Each number is 50 + 12 x the weight over its row's rms, rounded and kept within 0 to 99. Layers, rows and columns count from 0. The size before them is the row's rms in percent of the matrix's.

# down: layer 10 MLP down (transposed), 3840x768, rms 0.0142, rows 2112-2138, columns 256-383
# up: layer 10 MLP up, 3840x768, rms 0.102, rows 2113-2139, columns 256-383
down2112 099:72 65 70 64 34 29 36 45 53 39 58 37 59 69 60 54 52 54 62 20 51 71 33 32 49 67 57 40 57 70 79 60 54 48 60 38 54 72 52 46 41 64 33 36 64 58 60 61 55 71 45 25 37 66 51 67 38 33 41 43 47 59 49 52 48 46 70 82 56 57 56 35 85 48 52 33 53 72 42 48 55 47 59 21 63 37 39 58 56 69 64 54 58 63 41 64 54 37 53 20 42 45 51 43 63 52 57 52 52 57 46 48 23 51 62 34 45 31 40 51 41 65 43 66 52 50 33 52
up2113 095:38 67 46 42 63 52 60 38 59 46 59 37 71 50 45 70 12 44 52 45 67 51 50 59 63 47 56 57 73 43 48 47 50 59 58 39 57 43 29 66 60 30 43 48 53 55 41 38 41 34 39 49 41 46 36 70 51 68 55 45 50 54 53 36 47 31 50 51 61 59 45 46 80 38 36 62 48 82 45 41 37 53 52 57 58 40 50 59 58 55 39 68 56 65 51 36 66 52 57 41 64 64 67 45 48 66 51 40 41 57 60 44 37 57 57 46 38 72 54 23 50 51 49 52 37 51 40 63
down2113 087:76 46 58 51 46 47 45 55 33 35 52 46 31 25 71 74 54 44 55 40 63 57 42 32 46 85 58 44 44 52 59 39 60 56 45 67 91 31 46 44 51 39 50 34 42 65 31 59 43 60 41 40 37 47 25 32 24 42 51 56 51 70 44 48 33 48 47 50 41 27 55 45 51 42 36 46 60 45 67 42 63 50 56 69 41 53 46 55 32 44 51 39 63 74 37 53 76 48 72 59 37 33 73 61 58 44 68 43 41 60 66 35 18 42 44 71 38 26 60 44 56 63 59 57 80 76 55 24
up2114 099:52 57 50 37 61 33 35 65 60 65 73 51 53 41 58 25 38 71 58 23 49 50 63 65 34 64 53 49 65 56 48 54 66 61 53 55 44 57 52 40 59 50 48 45 38 58 56 48 41 55 69 49 44 56 45 29 57 19 53 44 45 57 37 50 54 59 57 58 48 55 51 56 60 49 53 57 41 64 15 36 40 40 38 45 54 55 69 63 39 45 38 35 59 52 66 40 43 70 53 46 45 25 40 43 51 39 49 39 60 68 53 59 42 57 30 32 59 78 67 40 45 50 60 79 65 39 48 42
down2114 115:53 38 50 48 48 60 72 51 51 41 49 50 54 42 47 32 63 41 61 55 75 38 48 53 52 59 60 56 61 71 54 45 46 50 68 69 40 60 19 53 64 44 50 27 68 68 50 59 43 41 50 43 53 46 49 57 49 54 62 58 59 67 43 33 60 42 40 72 22 37 47 59 40 35 39 74 53 51 64 60 73 48 66 54 67 42 25 49 68 38 60 51 55 54 32 57 25 34 40 56 52 49 77 46 56 65 45 46 45 51 25 36 63 39 45 37 66 53 43 79 61 60 41 21 77 48 72 32
up2115 095:55 73 61 66 26 59 58 35 50 51 36 49 74 37 47 49 48 37 52 54 11 70 80 49 29 40 37 42 41 43 50 53 29 24 46 53 60 50 44 63 39 46 40 51 62 47 54 43 71 68 49 48 56 49 60 33 25 37 27 55 43 73 57 58 35 48 37 51 34 32 79 48 61 26 67 59 47 54 72 51 30 65 48 22 23 69 25 48 53 43 65 46 49 53 37 56 28 46 46 46 23 58 43 35 29 49 52 60 53 35 47 55 41 46 45 54 49 40 54 67 64 40 52 44 40 53 53 50
down2115 094:60 53 53 43 46 72 37 90 52 54 43 33 37 44 47 55 70 52 65 57 41 71 45 57 32 60 58 19 46 40 52 45 64 46 46 73 63 50 46 34 58 46 73 60 48 60 55 58 46 76 59 60 49 56 47 68 65 42 64 34 48 59 43 34 43 55 72 51 67 46 28 45 46 36 31 39 38 61 36 36 40 47 56 43 43 65 53 54 71 41 63 51 65 61 68 59 62 66 63 40 54 31 38 31 65 61 49 31 54 57 33 48 64 36 43 58 65 28 53 68 52 38 72 48 46 62 67 67
up2116 101:33 64 41 46 39 46 56 54 52 66 35 28 47 38 36 55 63 31 39 41 59 53 49 37 37 53 69 56 70 56 24 58 33 64 44 54 80 70 57 36 48 54 53 79 42 57 33 51 49 45 41 58 34 64 66 46 43 60 30 67 31 32 49 29 61 69 35 62 53 46 18 85 67 35 38 45 60 41 47 47 49 61 61 65 54 47 56 23 53 45 42 39 39 47 41 42 41 71 61 61 61 60 66 35 61 55 44 49 60 59 42 60 42 34 47 34 29 48 37 43 42 57 55 27 46 52 51 48
down2116 101:65 21 64 68 51 50 49 29 41 52 61 61 67 65 43 34 50 46 41 56 54 36 58 43 36 46 60 36 32 40 61 51 38 42 54 50 59 39 33 61 58 44 67 39 50 57 33 52 47 51 55 54 41 59 21 49 53 37 46 51 46 53 63 40 58 34 58 60 48 58 52 36 53 58 49 44 57 75 58 55 43 51 58 44 41 57 55 38 49 42 44 49 38 47 46 27 36 55 43 48 53 54 43 36 38 73 39 54 37 49 51 37 27 44 49 54 78 44 55 83 67 69 35 47 52 61 54 57
up2117 088:57 39 45 52 35 55 47 58 33 68 64 37 55 69 34 42 48 40 42 41 58 57 70 33 39 46 58 63 39 26 44 68 50 47 79 56 56 75 65 50 52 55 62 43 49 52 64 27 52 56 42 58 55 65 71 43 31 50 55 37 22 71 53 59 48 37 40 45 62 61 66 74 73 41 51 51 64 43 40 39 64 63 47 59 51 68 40 69 41 61 44 61 44 46 33 43 74 63 51 57 46 32 59 30 48 39 21 22 66 43 39 46 58 59 23 23 48 60 38 55 46 61 47 44 51 33 66 56
down2117 119:43 49 60 38 47 44 48 37 41 54 43 43 75 33 71 54 63 44 46 40 57 80 51 55 60 47 40 29 38 47 41 52 36 59 53 40 32 64 46 63 67 62 46 43 57 39 67 45 37 34 50 47 66 47 61 17 38 58 51 64 65 44 54 45 49 47 59 52 59 53 61 34 41 45 53 28 47 21 51 37 43 47 40 52 50 38 58 35 40 44 50 56 47 54 67 56 66 51 34 50 35 41 72 55 63 46 53 44 49 32 63 38 47 64 59 56 47 47 52 35 39 46 34 50 35 48 73 35
up2118 113:58 74 42 49 55 53 38 55 39 30 50 65 51 50 57 57 58 52 51 55 35 50 53 54 52 50 55 50 61 47 61 82 61 40 31 46 65 67 43 41 38 65 59 56 29 54 58 77 63 50 54 46 47 45 42 59 48 23 44 42 66 44 46 51 49 44 25 43 45 46 80 40 76 49 41 31 45 53 39 48 40 39 75 45 55 73 37 67 49 40 63 48 65 43 34 40 72 49 77 50 68 43 53 55 65 29 55 50 60 26 35 50 30 55 58 49 50 45 51 72 65 51 54 66 46 34 38 32
down2118 102:67 37 65 44 48 41 76 55 40 38 57 51 45 40 52 44 63 73 56 63 42 28 62 62 44 58 34 58 54 80 61 56 49 67 60 59 62 42 44 22 34 39 58 58 65 69 33 63 38 47 62 57 41 61 35 33 57 34 63 78 35 69 51 40 50 55 60 63 55 41 47 50 68 41 39 39 62 38 43 54 45 80 65 40 55 59 57 37 41 41 77 29 31 44 27 48 62 52 63 35 58 56 63 40 51 33 29 56 82 57 60 42 39 53 76 49 61 47 69 64 68 18 14 60 42 29 69 44
up2119 102:48 37 50 49 46 49 44 34 64 35 53 50 49 33 71 36 68 59 59 49 36 48 43 59 45 42 51 42 66 57 50 42 52 57 42 47 54 37 35 49 34 51 35 50 24 71 59 42 52 51 37 48 72 63 52 51 40 56 53 38 40 57 38 47 57 47 40 74 59 50 82 47 73 55 51 32 50 45 51 33 46 48 73 30 46 37 36 59 32 52 48 72 75 41 61 59 52 54 62 70 63 44 44 40 63 63 45 58 76 49 65 25 53 41 40 34 62 54 57 48 37 36 45 55 43 57 61 65
down2119 101:50 64 59 37 54 43 44 30 36 51 59 21 57 61 54 50 40 56 54 56 53 43 42 47 49 35 61 60 57 31 61 41 41 64 35 35 43 48 46 61 71 50 40 56 13 62 44 42 49 50 49 43 26 58 59 80 39 47 53 43 42 44 49 47 52 57 41 64 59 63 72 73 39 40 78 53 44 47 59 45 77 33 61 53 80 68 47 55 45 49 55 47 40 45 61 52 54 48 57 54 42 76 31 45 73 41 40 38 28 69 66 48 52 48 60 50 37 56 48 56 51 26 58 54 37 60 39 67
up2120 099:29 57 48 40 54 55 28 58 49 50 66 28 43 61 53 40 55 47 43 42 50 81 59 48 52 54 37 43 39 48 35 49 43 34 50 66 60 51 55 55 56 30 55 55 73 38 34 62 43 45 56 56 45 63 34 40 75 25 64 37 59 47 43 44 36 48 45 39 75 66 36 63 57 62 44 44 46 41 52 26 43 50 47 48 65 48 35 48 45 37 39 49 44 63 48 56 30 43 42 51 46 39 55 54 52 49 56 31 52 31 51 35 39 57 56 78 44 42 56 54 49 73 47 57 50 44 41 45
down2120 089:40 51 41 42 69 51 62 40 40 73 60 62 72 29 67 41 43 34 49 28 62 52 52 41 63 61 56 49 67 58 45 46 60 48 50 40 47 61 50 63 34 39 41 64 55 47 43 41 45 43 63 48 29 44 84 60 67 50 45 50 53 50 64 45 25 50 46 56 60 48 49 53 50 68 48 38 53 50 54 49 41 63 51 69 56 29 60 47 35 42 54 57 59 60 41 41 40 51 69 57 53 24 63 31 49 56 57 61 65 53 50 57 49 65 57 49 54 72 41 64 38 47 46 61 39 50 59 56
up2121 101:36 36 40 34 76 67 49 46 48 52 45 51 44 43 49 61 56 73 44 45 28 62 57 45 40 51 64 25 40 49 61 56 51 35 46 57 53 39 40 65 46 48 70 45 44 74 49 51 52 62 67 29 21 54 47 51 40 48 47 54 66 50 50 47 81 44 44 43 48 43 65 43 27 37 45 40 47 44 42 44 51 45 41 52 40 38 56 22 52 43 54 59 41 58 36 42 67 47 62 49 49 63 57 47 49 06 37 41 45 47 53 64 19 49 66 40 69 39 34 43 43 55 32 56 51 63 50 29
down2121 103:42 57 40 56 72 51 60 57 49 62 56 55 40 48 65 44 37 65 45 54 54 56 54 45 56 40 76 37 52 50 63 39 63 42 41 39 57 53 52 22 63 53 59 62 49 67 64 36 57 48 39 57 47 51 58 35 44 33 34 66 51 48 49 50 68 44 71 38 61 49 64 41 73 49 50 64 45 52 42 76 55 52 49 55 73 48 67 88 30 65 49 56 48 43 56 76 63 68 62 59 40 38 48 41 71 35 65 53 54 44 34 29 63 50 55 39 52 55 56 55 68 74 49 44 47 50 76 55
up2122 098:35 45 64 41 48 51 47 40 42 61 57 67 51 60 68 51 68 26 43 58 26 54 40 55 37 41 36 42 52 35 54 50 56 67 58 34 30 56 59 45 47 64 62 43 41 57 55 47 44 47 44 42 65 56 50 50 47 51 28 27 39 49 40 60 68 56 51 44 49 52 47 52 68 52 40 62 64 53 55 56 69 44 61 35 53 39 54 49 54 38 37 67 51 46 39 55 38 24 68 56 60 39 57 53 56 68 38 63 38 55 34 52 32 37 50 41 36 44 70 58 45 75 66 53 54 41 44 57
down2122 099:85 58 43 62 49 54 59 37 48 70 56 51 32 61 52 43 54 33 58 69 48 33 58 36 66 29 46 44 64 47 55 43 56 55 52 39 67 46 45 54 62 40 54 59 77 58 44 50 51 33 50 54 54 39 45 39 57 57 36 84 56 48 71 33 53 46 71 51 53 47 38 59 50 54 33 37 40 55 37 57 53 46 41 36 58 44 52 43 46 54 32 50 44 50 46 38 48 72 44 45 57 46 54 48 46 53 55 36 46 38 55 41 58 45 49 32 52 47 67 61 54 45 30 33 33 48 33 54
up2123 097:43 44 41 59 41 52 51 71 64 45 50 34 78 63 47 45 47 14 49 85 62 36 75 44 50 57 52 59 49 50 71 50 45 65 53 68 51 47 60 36 61 42 39 47 43 49 46 64 54 51 60 21 29 58 48 45 38 69 54 62 50 54 44 50 60 44 32 46 53 39 58 32 44 39 57 40 35 41 60 52 43 39 57 48 58 42 63 52 50 57 59 81 51 60 50 49 39 26 34 65 71 43 36 51 27 60 34 74 44 42 47 56 51 56 26 69 53 46 55 44 53 42 60 40 61 54 46 44
down2123 083:65 56 58 49 50 63 33 67 46 59 45 46 58 78 60 48 46 37 51 52 46 54 48 36 58 44 54 59 49 53 42 45 39 50 50 22 34 48 41 58 54 49 29 58 42 61 71 54 40 63 41 67 47 68 57 37 58 54 49 64 41 47 54 36 58 57 60 44 35 43 46 50 34 39 55 45 57 55 44 49 41 74 25 70 75 54 67 27 55 68 43 50 51 30 34 51 37 49 32 43 26 50 45 42 62 61 54 51 55 64 52 59 52 56 57 65 41 69 35 52 17 57 42 59 45 50 58 67
up2124 093:55 50 35 55 43 42 40 64 63 67 57 25 23 59 52 45 30 57 57 57 57 43 54 56 35 40 33 21 45 50 55 37 43 70 44 39 62 47 60 63 56 24 38 55 40 78 50 75 76 54 24 73 41 45 64 55 53 35 38 55 40 39 37 73 62 59 50 50 59 52 39 60 45 76 40 60 57 61 42 68 60 48 52 43 64 80 51 45 50 68 30 56 44 62 52 41 37 36 49 88 56 68 41 66 59 49 53 21 52 55 62 60 48 53 49 61 73 49 54 48 42 55 55 29 59 40 47 42
down2124 121:59 49 63 33 46 59 25 37 55 83 52 60 68 60 67 34 65 51 56 69 54 50 58 58 51 61 57 47 56 55 67 63 32 59 39 40 53 63 84 37 59 43 56 70 47 60 45 58 53 46 59 55 26 60 44 57 53 42 52 47 37 25 37 51 47 45 41 60 32 50 39 67 54 62 50 39 39 44 53 44 66 31 52 31 44 61 61 39 59 50 34 34 45 55 35 49 45 30 53 38 64 62 46 49 49 63 34 43 51 24 64 52 58 46 62 41 40 61 39 52 56 26 61 60 63 64 69 32
up2125 098:48 54 38 65 53 52 60 53 64 41 47 58 46 27 31 51 61 39 62 55 62 56 60 48 36 65 38 52 71 53 37 33 66 78 57 37 29 62 55 57 44 58 48 38 59 69 62 42 32 47 37 28 58 49 45 42 56 35 42 64 59 57 72 46 43 49 52 53 44 43 52 36 38 63 40 52 27 60 48 30 44 35 35 52 42 68 47 36 73 35 63 55 39 52 64 47 43 62 44 58 57 44 65 43 46 52 66 47 27 65 32 66 58 52 45 46 58 17 48 46 50 44 33 62 33 55 63 58
down2125 118:46 72 55 53 35 49 61 82 43 85 58 49 40 36 60 45 53 65 59 53 57 59 58 65 35 69 56 30 39 35 54 58 48 50 51 42 45 50 40 49 47 66 65 54 39 62 27 35 50 49 32 43 49 72 37 57 73 44 55 40 69 42 70 37 36 49 42 48 21 35 61 55 72 68 59 52 41 38 52 46 53 58 45 45 55 40 63 68 61 51 53 51 51 65 51 52 54 44 49 54 53 55 64 52 36 43 73 50 49 46 43 42 38 48 55 66 55 61 58 59 47 63 27 51 61 43 47 60
up2126 105:41 31 41 68 21 45 47 42 56 55 53 39 63 46 43 37 49 38 42 41 57 45 35 52 54 38 68 49 37 52 40 44 66 53 53 44 38 61 45 66 55 84 78 51 39 78 72 56 60 63 75 45 51 60 28 42 56 49 57 60 51 47 28 69 40 41 32 49 69 48 20 72 43 44 49 41 51 73 39 34 54 37 53 57 54 48 73 48 45 51 28 62 69 32 36 45 63 50 55 48 49 59 49 44 50 77 61 56 65 62 49 54 52 58 31 38 47 44 35 38 60 56 44 48 46 37 44 46
down2126 099:39 34 42 55 47 47 34 36 45 54 47 60 39 38 55 56 30 55 51 33 33 53 35 47 41 36 46 45 51 53 62 62 37 73 47 45 42 50 53 57 49 51 38 46 49 39 50 52 52 32 56 86 32 48 43 53 48 51 59 66 47 77 37 64 51 79 40 66 36 61 60 45 40 32 50 52 51 72 43 65 53 47 53 34 44 32 57 42 49 58 46 43 61 59 46 39 52 48 31 55 56 36 33 50 55 70 60 36 58 51 53 56 60 34 53 49 54 26 42 41 43 43 55 48 50 43 35 54
up2127 096:52 23 56 42 54 50 54 67 62 40 45 53 56 59 47 38 50 52 41 37 60 68 52 49 64 55 58 51 43 52 49 41 67 67 58 51 74 45 37 42 79 43 62 51 25 68 47 56 45 55 45 74 31 82 55 36 57 47 65 69 49 59 29 45 66 42 39 56 53 54 36 48 31 57 61 63 55 38 59 30 32 34 54 53 62 60 50 36 48 12 57 37 41 36 52 47 58 29 64 71 44 40 38 63 52 28 58 60 35 46 48 59 74 49 44 54 33 63 60 47 54 30 36 45 49 55 57 54
down2127 110:52 42 65 51 55 50 61 57 40 55 33 58 49 44 46 43 68 41 44 70 57 44 46 34 41 61 44 71 35 65 53 57 49 51 45 40 48 63 45 45 44 56 49 36 53 74 48 37 60 48 37 45 53 58 49 51 32 56 51 37 47 57 65 50 46 52 66 54 57 31 33 59 64 41 35 52 55 52 57 44 81 25 31 35 42 62 73 61 60 41 54 38 48 45 36 48 55 46 37 56 41 49 50 30 72 50 36 54 40 38 38 59 55 68 57 41 56 39 57 72 20 31 47 47 58 39 48 45
up2128 103:33 55 72 64 46 70 45 32 56 31 43 56 52 53 34 63 67 31 58 54 58 59 46 41 56 30 62 70 45 32 65 54 46 62 55 46 60 59 41 42 46 49 53 77 36 60 41 63 58 44 36 46 55 55 40 66 31 56 54 44 48 52 68 74 42 49 35 76 63 44 50 51 36 44 57 66 57 59 38 49 47 35 69 45 45 54 61 57 52 60 40 48 63 57 40 47 72 52 34 57 67 58 52 43 51 46 46 52 57 47 76 44 53 55 46 62 59 63 44 54 50 51 35 50 48 48 48 53
down2128 115:40 59 63 51 25 52 40 48 31 46 42 50 66 58 66 51 36 35 46 35 44 75 36 51 68 75 38 54 42 39 41 46 69 34 31 55 68 50 59 55 50 43 44 46 54 48 57 48 48 37 60 55 55 43 62 69 74 65 56 48 61 70 55 58 47 31 60 23 54 53 32 64 75 53 27 46 57 44 45 42 45 56 48 42 15 67 63 45 41 55 80 57 47 43 55 52 59 33 56 49 65 55 37 66 53 22 49 40 63 57 41 34 65 48 49 33 38 56 58 50 29 63 48 30 47 58 19 34
up2129 100:35 66 40 41 52 32 52 77 56 44 40 69 32 47 37 48 64 54 40 49 73 46 60 40 33 44 48 52 53 57 56 47 45 57 53 74 49 63 54 45 32 33 37 61 62 43 64 54 49 41 31 66 64 59 51 35 26 49 45 47 53 70 57 65 43 62 72 44 60 72 61 44 59 63 50 42 57 45 54 55 55 21 58 69 31 27 51 56 46 62 47 38 49 39 46 53 61 36 46 33 55 57 67 80 59 61 66 62 32 48 63 45 54 55 46 29 38 58 60 50 46 35 53 56 48 67 48 52
down2129 098:35 82 49 44 43 42 50 41 55 61 36 45 44 56 55 41 46 56 51 74 51 45 33 46 31 60 47 49 50 40 44 49 43 54 41 52 68 35 52 55 53 49 39 40 64 53 27 51 43 57 51 28 63 64 67 49 52 58 27 36 64 38 48 63 45 26 64 52 72 56 35 45 47 71 29 56 37 52 64 23 59 58 43 66 42 45 53 49 62 35 45 28 61 44 57 54 62 57 68 35 46 41 53 39 55 47 57 28 38 76 53 41 48 57 48 48 44 53 61 72 66 52 36 48 43 51 65 56
up2130 100:56 51 52 57 57 64 49 36 43 50 61 36 52 47 65 70 61 47 40 59 52 53 56 53 21 24 59 46 59 31 35 55 67 43 46 45 56 76 45 48 47 56 45 62 58 59 61 44 58 63 50 34 67 62 64 51 59 16 50 47 47 14 35 33 55 18 64 62 69 61 53 45 71 34 56 26 37 45 44 42 58 77 33 53 64 51 62 42 54 57 49 45 57 40 46 69 22 33 59 39 55 32 52 45 40 53 56 48 37 33 34 37 60 49 35 47 35 45 27 67 62 57 31 56 49 41 42 69
down2130 104:36 64 42 61 47 37 54 56 54 43 42 46 30 60 49 59 21 19 45 54 53 53 73 69 34 52 61 63 68 42 32 50 76 53 58 63 63 60 49 26 41 34 33 40 37 79 52 53 23 64 47 38 75 57 53 69 58 48 47 45 42 38 55 50 58 44 30 66 63 45 61 40 61 56 68 49 61 49 60 52 71 41 69 55 74 53 43 45 64 60 57 56 57 46 68 64 45 54 52 53 67 40 55 57 35 66 64 46 81 36 21 51 45 50 67 53 59 53 57 70 53 71 53 53 68 37 66 58
up2131 096:44 44 49 41 76 43 54 46 35 46 73 61 27 64 55 54 57 53 58 51 52 68 49 37 36 41 50 81 45 50 38 56 61 46 54 48 33 48 55 48 26 59 55 53 49 56 50 36 80 45 37 53 53 39 49 30 80 57 39 75 61 73 38 66 44 57 62 58 43 51 62 67 35 47 49 48 60 60 56 38 48 46 38 35 36 50 63 43 34 50 38 50 42 66 60 65 53 51 43 29 48 41 82 67 61 46 47 65 28 48 69 67 48 47 41 35 53 51 57 46 63 44 62 72 56 71 44 54
down2131 124:40 56 45 58 47 53 35 42 38 70 42 57 45 56 45 48 44 38 49 54 45 63 34 58 69 26 46 55 54 27 50 58 36 50 43 55 42 44 52 42 49 42 54 55 21 33 52 51 42 55 51 43 51 36 42 51 58 45 27 23 64 52 53 51 47 44 52 45 48 46 35 57 50 54 46 42 38 67 50 25 51 62 50 43 53 27 68 56 45 56 51 50 43 54 37 70 49 38 64 66 53 27 35 61 38 65 71 44 31 35 77 52 51 63 44 58 23 55 68 60 42 45 49 25 60 42 53 50
up2132 102:46 66 36 50 64 27 47 41 67 46 55 65 52 39 51 38 51 55 55 66 18 58 45 49 31 61 45 49 55 82 41 45 53 34 35 59 63 54 65 69 34 53 56 47 37 45 69 37 30 48 53 52 59 38 28 39 56 49 52 60 52 50 52 47 60 47 40 60 49 43 35 61 43 58 57 61 46 41 36 52 41 46 50 53 70 47 60 45 39 43 35 50 71 40 54 33 49 24 46 54 50 65 48 58 46 55 67 47 26 36 63 28 48 42 54 71 55 43 58 49 37 45 67 33 47 61 48 46
down2132 112:55 42 50 42 31 64 68 58 48 35 35 54 37 56 48 59 42 69 43 40 50 43 42 58 49 30 41 35 39 60 58 55 41 45 39 62 37 54 45 52 46 56 41 56 55 46 71 55 47 50 48 63 63 38 48 47 48 36 43 55 58 41 48 69 36 59 38 52 60 55 60 37 67 70 67 49 59 57 54 35 64 35 31 53 53 37 58 46 40 39 67 74 59 51 48 54 44 42 69 54 49 24 58 57 36 53 47 62 29 61 62 45 65 40 57 60 43 50 44 47 53 42 45 65 65 57 36 47
up2133 092:43 55 33 66 47 34 26 49 33 57 39 71 57 40 51 47 48 46 51 58 56 39 37 36 50 44 42 51 68 62 47 50 59 37 43 58 53 53 39 61 44 50 42 27 68 58 44 66 55 64 43 28 48 66 23 50 38 65 50 31 49 34 22 34 46 51 47 66 46 30 51 55 58 47 37 59 47 50 55 44 54 59 57 50 41 43 46 53 58 64 67 43 50 59 62 32 48 54 76 54 61 62 46 80 51 50 40 53 59 37 43 45 61 21 63 64 37 52 53 25 53 48 32 64 35 64 42 55
down2133 081:53 58 75 52 65 60 56 49 41 58 53 51 47 29 57 39 59 48 41 52 35 45 34 53 28 43 41 54 56 78 64 71 45 62 52 68 41 65 48 47 51 39 43 67 45 40 67 54 45 60 58 56 66 63 49 53 36 55 48 33 42 67 40 16 35 12 58 44 71 49 53 62 49 64 60 70 68 47 43 61 60 50 20 45 53 29 74 55 62 34 45 53 46 51 57 55 26 37 55 55 41 38 37 35 36 31 30 50 39 62 47 14 52 37 39 78 34 38 45 60 51 30 73 59 56 58 53 30
up2134 100:23 51 42 50 44 47 46 49 53 50 57 41 64 25 52 59 67 25 46 56 47 61 42 37 49 53 49 45 48 34 32 19 55 27 46 27 40 57 46 37 54 54 42 45 40 57 56 98 37 53 40 70 52 53 49 50 46 59 44 50 23 68 58 43 59 39 20 61 69 56 66 47 42 62 43 48 65 57 48 44 25 79 44 33 34 46 36 69 65 36 48 25 53 55 39 47 40 50 37 56 64 58 55 66 46 55 46 54 71 61 39 51 40 26 61 66 47 44 41 38 66 45 61 50 57 35 46 68
down2134 109:42 30 29 59 62 40 48 48 69 58 44 22 55 61 53 42 49 29 73 55 48 55 61 56 70 48 42 72 63 64 41 48 57 49 61 54 42 54 51 35 47 43 45 42 54 43 61 44 44 39 57 40 53 23 56 38 51 69 61 39 32 54 28 43 61 57 45 89 66 58 30 31 38 63 52 37 62 38 76 32 51 53 61 49 36 45 60 60 65 54 33 44 61 51 30 38 69 63 50 35 47 62 47 44 44 35 52 62 43 43 31 60 20 49 35 60 40 48 56 55 67 46 58 42 22 48 60 49
up2135 101:60 62 35 58 62 24 47 68 76 46 72 25 37 42 44 66 55 62 28 59 61 54 61 42 45 29 58 60 31 50 42 61 38 57 50 29 61 47 43 48 46 26 51 61 48 44 60 40 58 48 57 57 48 37 57 55 53 52 75 41 61 46 34 61 48 70 47 57 59 57 40 20 63 58 40 41 53 49 65 32 62 48 48 74 28 60 48 63 63 44 44 36 54 39 48 84 65 58 50 67 34 20 39 54 59 37 63 63 43 46 45 60 30 52 71 62 62 53 47 64 51 52 68 57 59 45 57 40
down2135 095:44 61 54 29 58 48 56 46 45 68 63 46 40 55 42 88 45 51 15 64 48 39 57 51 53 47 41 50 49 37 64 39 73 46 51 37 38 47 44 51 38 53 32 59 40 59 40 69 66 56 54 38 40 59 63 42 44 38 66 38 48 49 61 48 58 35 45 33 37 67 59 51 42 56 22 45 78 49 61 50 32 48 36 45 49 33 46 56 52 43 62 58 55 51 32 49 56 48 36 51 56 23 49 45 50 54 35 50 54 35 56 62 61 46 60 45 53 28 35 38 75 50 73 56 42 36 60 51
up2136 101:69 65 40 56 54 59 55 51 59 28 33 46 69 39 61 47 54 40 34 43 50 59 60 38 64 35 58 27 52 58 41 49 52 62 43 62 34 41 61 66 38 42 59 52 45 31 33 67 57 30 51 55 39 36 34 60 60 39 61 55 45 58 69 47 48 38 63 48 57 43 41 20 37 43 40 31 41 30 57 57 47 61 49 29 60 60 42 40 29 41 43 55 48 53 51 39 56 52 33 44 53 61 73 34 52 68 26 55 61 31 62 61 37 81 68 53 32 55 38 54 48 62 43 50 31 36 58 48
down2136 093:64 49 41 39 42 55 55 59 44 55 35 53 37 47 46 41 28 43 55 56 47 40 38 47 42 64 57 49 52 50 39 67 57 49 58 43 50 66 52 58 34 85 50 67 62 33 46 60 66 47 63 50 36 60 56 48 47 55 50 40 59 48 69 60 55 26 50 27 55 65 47 54 48 39 44 65 31 77 55 42 36 50 41 39 72 74 55 54 53 55 61 32 66 42 55 45 30 68 40 62 55 49 49 42 45 82 50 57 58 61 28 58 58 52 61 24 58 56 46 55 65 44 53 66 42 60 21 51
up2137 096:40 28 32 48 71 28 55 57 56 50 56 48 51 52 59 51 44 37 46 46 39 52 52 45 70 43 57 55 69 37 41 55 58 44 61 46 42 54 47 54 75 71 66 56 25 47 37 44 55 49 45 69 31 38 56 50 59 14 30 54 27 72 47 51 50 55 50 66 48 68 48 53 52 49 50 71 52 43 76 26 41 31 38 46 40 46 47 42 41 52 61 55 39 72 51 52 58 64 51 49 40 43 50 55 41 48 74 49 51 64 54 54 62 26 43 42 53 53 43 49 51 60 57 53 51 18 37 28
down2137 093:32 51 56 32 57 61 48 75 63 32 33 62 44 55 47 54 56 39 30 54 55 59 56 35 63 56 64 73 57 59 48 59 77 66 46 65 48 52 52 21 50 40 16 22 51 39 54 43 56 51 68 39 44 46 64 55 31 36 63 50 50 38 67 48 71 34 59 64 63 45 50 79 69 53 61 39 56 53 49 43 43 51 31 61 36 56 47 50 61 43 35 59 79 66 61 22 45 27 58 51 54 40 64 38 47 54 37 64 40 52 60 58 57 49 58 59 35 50 51 34 61 42 41 43 39 71 61 49
up2138 091:61 56 42 60 49 34 48 40 54 53 43 51 41 76 46 32 54 56 43 39 41 58 54 54 56 68 52 67 55 48 45 66 38 43 71 58 64 47 60 56 55 35 41 32 37 48 37 45 69 41 61 39 45 52 60 40 59 31 67 60 25 35 48 70 47 49 43 57 45 44 40 31 45 42 50 42 56 33 58 49 48 54 23 32 86 39 35 68 32 39 67 58 46 46 55 43 46 58 45 69 49 45 39 67 40 69 59 68 39 42 46 47 75 53 63 70 53 30 57 58 40 44 57 59 47 18 53 64
down2138 101:64 41 52 44 39 49 44 52 49 63 52 49 61 60 71 65 51 67 32 45 59 51 35 51 56 39 51 38 46 57 65 68 54 41 43 68 47 36 42 58 42 53 56 50 37 74 53 62 57 54 61 38 63 47 73 30 34 56 52 43 55 55 35 47 75 47 57 43 48 68 55 35 35 47 40 36 28 59 43 59 48 54 60 48 61 61 67 51 52 55 50 40 56 68 58 49 42 79 44 45 63 48 48 43 32 70 52 45 82 40 54 43 51 47 51 54 73 42 38 35 57 51 51 64 54 53 51 57
up2139 086:62 65 63 63 63 69 52 48 55 58 68 47 48 51 51 54 73 57 59 70 54 57 47 48 64 61 45 68 48 63 63 39 59 54 53 54 51 57 53 28 42 49 44 41 47 52 44 66 67 57 60 54 62 44 62 41 47 39 44 55 49 47 50 32 52 75 53 41 35 59 58 39 47 50 53 53 54 32 45 61 31 67 45 46 46 62 45 68 54 40 48 56 34 55 54 48 64 62 40 67 38 46 36 65 48 54 42 36 51 63 47 43 67 31 34 42 61 54 44 13 66 62 22 74 67 38 40 46